Each number is 128 + 32 x the weight over its row's rms, rounded and kept within 0 to 255. Layers, rows and columns count from 0. Numbers have three digits each. The size before them is the row's rms in percent of the matrix's.

# layer 10 MLP down (transposed), 256x64, rms 0.142, rows 57-106, columns 0-63
083:135088110080099167112130176101112178087100140085106138075108161099119109135138137121202098152072137178113110125106094145166135165122076076181164150119106091075150150125109092123055129133125164
100:131095145161092110126161143174124127099149109113073110116161148088135127147152208144148159180139080154131142102108153113128191111127113129135122085132200091100118139157052110107075156067071102
096:160210088159093107092164127141136134133082143122091170142168088118178085128086100115145127138107122124136113099145142096171136177094100103121080119128186168076091087165100146068165134133083162
087:145130105183175081103132160129120145099115121110184172080161068137151162083112121156123213140171107124125088119124159183186136129125132128127078110162115130163113151135171167185149101166168100
108:056116126108113156099175130128161133105182149186161106157154093097109150134167186134113116095170060148144118128114146174166153107146156110110143134172205158122159120110186138079119068143106142
083:137130108128132193094099125194111143142086148115162116178146111108112116191123113099140154113165087170151146168176146118135132082185102067156116175135123071175091183113118122116151174134122190
100:116049180108125130119167122146115218169157110111096152138172134144166153174128068122118118161056153116133122139126207139102168124125169172148140110180077114120115111153121115163155148122093125
105:145095098100177138135099168133146144115147089141074121149106112107157098107128155138169110125154145151142200176172120172091115123113147178127124125103048123106137092132064173085062192154159115
099:136106112090102111126113111143087095171127152125161172113142134114131102158041160123142166055153211161188113105099116108108176157095168111113140163105135128071167138133074080118103163129117143
094:144130131114106144089150167097157162143109139120110107133065116112073139116058110134122112186126118113092092076144124173108075113175122122060105030151131103146094140107041133143142121142128126
108:082139156124120179113099132122166127120121093162113143160061100188106126172135221134194122125084122173144149166126097123116138126123147152173131110142162130081140120133239092147127133145143138
106:166136169090163130167098119096156161130121146096100123136051195189130080158135147161111149130101127126160135151168122079132088176133119146120125129122119071187165109152167103194133170128167075
107:131100149092137101096119157152131101122155125132150136104094116062145145121163130095197123132127057158100135104130132093082163131150140116171131110102051128091216161136070146135088149098057145
109:153109062124128156119116086111208138136118121083158124118115080218154110107152134055139157089158111076129110178101122140136144079145073133147108161131123131108136180124095163105100089082102146
093:109129071120124164146115122086089152150118098103177170053169130159122139148171117099106095128120132148131175163120107159128193139164151109133128102075144104128119182206208143163104124156088110
098:132137109088123154110123072125177080155104168159154044110106175120103116101143144133153109137068152160076135071119109144121146126110138141126142107124113171042162160140204094127112139107068134
105:131113114139159139134117059128157090139160101134133118172182081100137124112116133117128134143119173050106110174119156114145155102097120137186007165127182123160092079121124096157109106131106152
095:172126077110176139135068117110158122127129111141161112150150132111155114153188134129140160151078093216110072122131150090167157146101102135064075152159100152097112135102114119120047116134158178
098:221061160113111108147080112158128140126107137148085156132095157103139151194171151127157120108066154108147151142097073143167114116159120120152153144138167152055167097156149131146098101154144184
112:121127132182093160169143166196146129150146056173104129086089143171130100141111079112144105093166150116117119174152132176116129132096107150140153123098161073117112141157110091077085208170146155
092:101171137137138142156115153155114123195168147125092182115122127169141129166153134117097164083059133087177159146139091153123168137138174106086127129182100155071101176152053124144077141081134117
089:077095087185141138128141146053163105110143162135093113125127051107131123105160170143112113121144104110088154091144129117155062098139186122144044126092079081148154084130144147169130096142104116
104:109094039095099106114103149143151194089120155124101150127124154124144150138141196138120085114109137144133148182104077162097125148111164046116092095157105174101163075161157134094118099091109148
101:081123121127101090175124122106116114151147092117059102154127143145150188117119107105142132103153092118054112197117086086115097093166076133156180168122052164153121114180145133125106116182139114
098:087174175173162106148162124163115093187104084078169120145153092111111120170103160126099103148111113071147062167103128112214133107124136117093112149116166130129126110080139165152188144134149089
108:136166111101119171143078141129185154121115162107166110094108078102038136078117156086119146082167115133094142084130154120151153109158143132107148083151208124138078142074116163135128070100102128
114:155120185127112104107202120147122076156136124105085086171104141090144107141123160147096178148183085122144110122161155116077093111170153163108186119070113172136100131214097160119140114128121162
086:142138118153147165155133087160154145177213119104161108154146133166168181139068129133134082133142110098051122082150113107171068133132130151137087125135123102143131066136124119054111101139066138
105:155078153168146128145135160185163144127093142092216136123105128160147129136161131115162108149129148119113163162081103148126113086158079134158209097140084172158100110129145081131144089213116112
101:084175124150156141149108131141099145130117090191149179156120128096071141156138078130135101141113135120110138115065134111078124098170165116202181132107144054160084200144114125148148083084124115
102:104137126154178163133176158118170154126158104155099114139104054075148099084126136116125124095117151177123113132088154138130122072143184168077135092133160217168084125111084111068100131130117104
087:122134112121123028106136113145183106190155120117117113127159142149141085176148153098086151121075184105123119183102063149125112122142129130159133120151096160163123059081185092110128141108167094
100:163084128081075165148107067139123138140143100120096125099189071099115174133118105083122092173128089111093196089120148080122159129080101099157105082173090113152105175115137131157116128098177140
101:105159089108151123095121158145162123162104114156132115165113095145113156157108162156080177083139188122108103082110218079092152081118108137165151069114091141150126142133136078150154129056173117
100:106108140103189074165210158129102099154089177157097088126103180096087123118128177124145086159164137184143123100124123155136121151124116091085177120144083161123151154127106125181103179166156162
102:100117100083139097183167067130116121104089057097115132152174107153107117127128090067119142130084114122144098091137163167131100067172057151091078169176117134114153182135104159128130136159132146
106:102081146106112132109157166080124169128119141111176103173141118127135096136145064147062131104106090135160147138144098123059050088082138111092100073106105135090156093111164092124116171137117194
097:079107126141119154109145130105164145141066131103070168120132141141159179177167120070110124153104141148111181113130156134107182117196134167119077140126109174118154136192167115163087146176137060
096:126087133122149126090159156161087121104132126131164151150124061171094145128134159158080113119072134095141115150139104124104172156131184104160100091112124098134093117084251106110113121055114122
084:159127104165103115186063125190147107133172168127091145055136138114140091067115039121184153167138143120094111135121123124102131117135095105143126133162107146140144151126161115126101092112066199
093:090135114089165161125153077172175159094195210140164104127162152113133116108129162139166109145091114143095105114162185105096085150117115135123117081149151172118091138116173105131168112104164203
101:132141132135147122082153212108147125062153111073091143097088136120146152178067188108137091084116159056110149125140118159098129132135130101181158111098091130171100136182108095120106071133125138
099:158169170086123100081091116144134111124082171160130125150149174078087096135102137154177129082132114119126102102127096114154133113047140119157174142081098119117117176089056139058125159114082111
102:137081173100136149107137092095094071158152135164109078098117112099133125160095152168154134074160104115096069134099091111114085137124125103151049142140130119189177154121192083120136153098106071
101:082086136157080146074136116116145109114114151125168130151146091137099202109137219087104118069160093114141099132131090158123125115200139117123134082099171126175093055087159134138129119123110141
093:089151169099146147082179081082109116106157136153105193066120154146100054185155141159095128121122116163126085125176105142083143098099162123147164144077087130124131133139111148139063140135176097
100:136124079140148069139153057142134192124165171072140081095110148147101149099114143138097157123107080145155106148105192100116089121143069162113108087126107087121114127105176210104117152103160130
103:116102132139148137165135136196186134213129199105150131165131167131133106141140123148092145108167096113093142201138098117120169172116154098154105197187101163103098142146163125145093142159165118
102:163096209111076176137127138075153139140062127123114134159078150133100129102123085148113142131186155118079169129130138147153077146171081137171107106159103077109092177164118105090158169152150109
091:110127091114189155099129145108126109106085133114112154124161064105137115149153079121104129090149159170126193184130113122135101108066090137155118093139116065154108195117106088173196124167165092
# layer 10 MLP up, 256x64, rms 0.252, rows 58-107, columns 0-63
099:114131073113210108121144129127118112062153135066139145085127097133222104103132096123131157145157147153119172065122150128130092129127116173073080138141119189120122099168174143088148089123150136
095:105122073138106089064139133163098116119122145149144151133100096141103185099129151146137157061144113131184109122109087135071156129128211076081122127168185178171143161147120124122175147085099113
089:058131148217160165105114165119099143168122123117112113123156145058135116080083205136161171083133169134132126115086058147157097134099146134172131153120126116120166084141150143149106109155101162
111:141157092141113114162120114119103136185095104106071132115117104130100180068087163147097164166114088156150102077127159119104171100162104097110132086151118095128136167147155145211112172082088064
089:145138123113112122163092132175139147151170133094194175113162147146162181143071143134141130107116141131156038125105082107166156125071166151053154094175139152110145088112153122127193126120103158
098:082129038167194118177135117164131137164153127141149112107165150118126189089137114103089091188119118126153067122133113114085157138149145119108149096101141117081163119119156116093091087111200085
102:119125093117103155137103122053097096065087118136110202131110100141151098071089165110102163154141164120063095153181088146116111175153142130144127178126112132153123141157183089126172078129117087
095:105145144203142177143122113164135084116110109173132117114128115158099136099118144130067117170156091136110118147114137162105067160148081185120114129107215161142138131165136119122199075082133068
093:087084101164135144097100134151127115097098091136127149092138148145164126144128097110100142133163166094184115142106137134148126139136186092177086227163143141100168119082124014136125115139106113
113:099056113172094105127091122120157115125145099141073119131144173089127114114161106165105138116138127066135090066088184133153101124045093162105145105110195137078140130124123121083171161173120114
102:131107149171118175114111104132100095161101155138115095061134050153170177119099142124144106157157167152082161120135158156139133102144121128142087154156135093070101152135127220097117094095153195
100:092136101161109147107170112144101167133108110164114128186082113177084162131110112192166179163155158155191127098111100170129086181155137125097133162136113125161077086182180113125096151180139132
106:111134139176079138181105148159071144153142114142077149114102147052076160152211150155127142124110151146110195100133154130110124194151120156092124103078119129111116184122104072133146155161119102
091:153150162075140162138146135130109108068140116138130115189055153061137133114091099149098169166120164112135092092116157106128049119103073109150148127100110096119110093092087118069165110072136106
105:115102151147144109147148190179126168134088085063125152065161114111130161175105151122165155161158095127154106153160142064139137187146129186102134161121164107168073139112064159110153093119106137
111:150131108168130122171144159143092172107085117089168071110097108155160199151093132165123122166167130098164144061138094096130111143124156147095155074158148097078194106093063117114145147093130142
098:177187086189135171130183063159167109172136142168143122092095139165087115114106082136131166129183173135151136092151124177146094093081099114109142096122146178095145116111142129089176159139131102
098:096142106170173157051131102157142220115099154150148114180156128162163095126115173104146088152135115177105151125149153129175152136124187139123122099148129158121158146058166132109137194118117084
113:179102144079152079172156135177090094160115123105093094145121111092138200148092176098119155140107096154141074109101089116136090113117157093068140121152176093121106107084127143150081125096130200
097:089088149109092141094142124077105150160088159109157146110102160113162114137159142140104148183141137142169089134126223120154073113094083125176092139099173114204106114107104082085109090148105116
092:163064111118088147163094188125170125155124088179105163152108129160174158100103122121153145172127162088179142109080106084181145100124086168120132137148166107131123098136144190131090158146054113
108:124139162138148123183076155087110158157108084074101100105082168122168141129087164097120187134104130104117140078107203110139080133138156189081145186124106090141074143117088129139156167111140121
104:155082137122134105093123189148147141157111116137207148127147144155138111048156088152074103086165209166164129093139141150142080136142175141101137101120177114113106149091153117112135115061094119
099:095077096156105084151132069154099097070092045102153161116196106106150158111091161096149140121181102098176130132088148093187135092154157100115107129161129130101104146140147101085113133092136111
110:141123104149110126176131140174124166175163119147156117096067177131142171182128181137128138140144164116110130071180117203125140178073136078148097119144100127152151096114153142068156167173175129
113:150077087162157070149100160103126164107107147101131147067120131184159150108120195174096147172144154104119101101148068125194166100167151125108085138116132135159153074114118090118095127077139089
095:144117120141150134142141147118093115069116148117104117113120133067078115075185120181178166103101184147151103195120145099133153145171171050137107128092118149115096159105151135193143101095079096
110:165141123107158176111185161101149108151151116145111162154117179036069153117114121125068128101119157141185118106091137121088110135109114102168121150102132091079038116080137175125149126112098130
101:173135134090146150130154137144129116120125108074082173132152105111175118085133160047175124107166151111088154134167100082101166170123118096101137117129144202136141051113094173125120124087103191
109:137117123144125144155080176114134111071082108093157191155088183120122185100160155166086166147166152146173136133148143143103133083140117157122114181128099096114101129164174129205091111067099111
088:140113146130142118129129101085079174089116133165102175090100155120141143079108075135156105138198087098129166148163164185112081165133112160077169094120142052078117115165109176143111119089117146
093:117116095159145152125126147196148098020126128088119154132083192144116101161150103146154131166141121177121175107119145116090089138100163143114188085150169136113167135117194147128150093153079120
098:147099136168082141153105097103137101088106157126161172114158155166110190142127181124101139182135104159080138134181190108138081099123101203087155161157129100125084157136071141092138093152106157
106:149167141113137147079117046135119112110163116162168153137118171130150100094131154128143114121149121159161186181087130085142129114112087205145057152124163057129128117089168101111102118083122076
094:101165214144110149086132150118182173125111169119072139053112137085124191125182148211109098133137110108143104143136161129105098158127170117123128101081128090093106116097129140160102085130137161
100:186131141149136117136169065133112095160149148125120073043139137153120141116116147074162176083160166105118134131128148125143120118101121059103092106167097106067167148051104158109167136084117139
095:166148079095097135144133118143112119161151068126132113143123044136162151099097120141156159206048164113133097185101179125132109131141152128102148100178096133117119088114054129097151097135172122
092:075144111167126098112131096142066129156109133117071157096146134102044145109086110148155091209153098096129148120121140100121122177123139163100138108170078096111051111135090080110131089152122095
091:108110063186133090147144117086111098084067128110136148168098166132145179128160170124103152163128127096161198083105103169092140206171111130116166149100124153179134161143132106105119137184139134
099:124115154178118145174107112101064138142086100079161097122048137116131195116127148138097204111135142127176149123130074137122146105131171102146106191140081082107133111106113129127069118131117064
106:126114134075128092169101048117155163174138166157131095207179155105119110071132110118091177186134152142149063128157128120113123121124101154098178126144139109111138080123129177102135168162130078
096:098120150164143173104097152184148160157193144123134125130118118107161159117165102127124098151167137093163170111117087120080127144203106077053134095126126120104105154143196147171055147119163119
102:160168109183135161163131134139161150119114139170121109138134131108118201109138140128122150136102208180196121129124073088097180126175125129110090132219167130113111154127136139170079112128158177
113:119147074175206063119082150148184126129136113137124162115135135111107111094175092124097213092142182097108088097125100120099106131097112164101110152133108161160095101077143179094139118150143092
095:164123123141156154115069198164099133129141058097126160145176156111151180068100124117148144138202116087162118135061161112141110143152058151104162127158097117157091162110079124122103133109107135
099:089112116080161165129178141163121104187137128181170094174112114105160133121119154121131154128186153125171186084144140113146105163143171085171146169150153122186122089100124107109121163164087204
098:078124135142114187164107116080127089170153120179134123133104039169100082045112145161169107143146159138100122170122157097182082167143112150156093141171129108154130089120151117158125099143098103
102:163126111118143128099123121150067098122152118149125167080154149117141161095112075046104177096084161127176093078099109075086146123166116087140102122146177150128074127074156091173146148087110139
084:157093131161135124141090086081154150170140095129104108119089128147128128129123111162134082161174111135223154138164177167089140120176101120182127116126124186081139093164130153044121072115127148
103:185126169138129101160059140165074115111138105106148156198131171104106131072149141065144145157125108080172184133142110113099105106153130110080100104122114129093154104121160151053156114183130159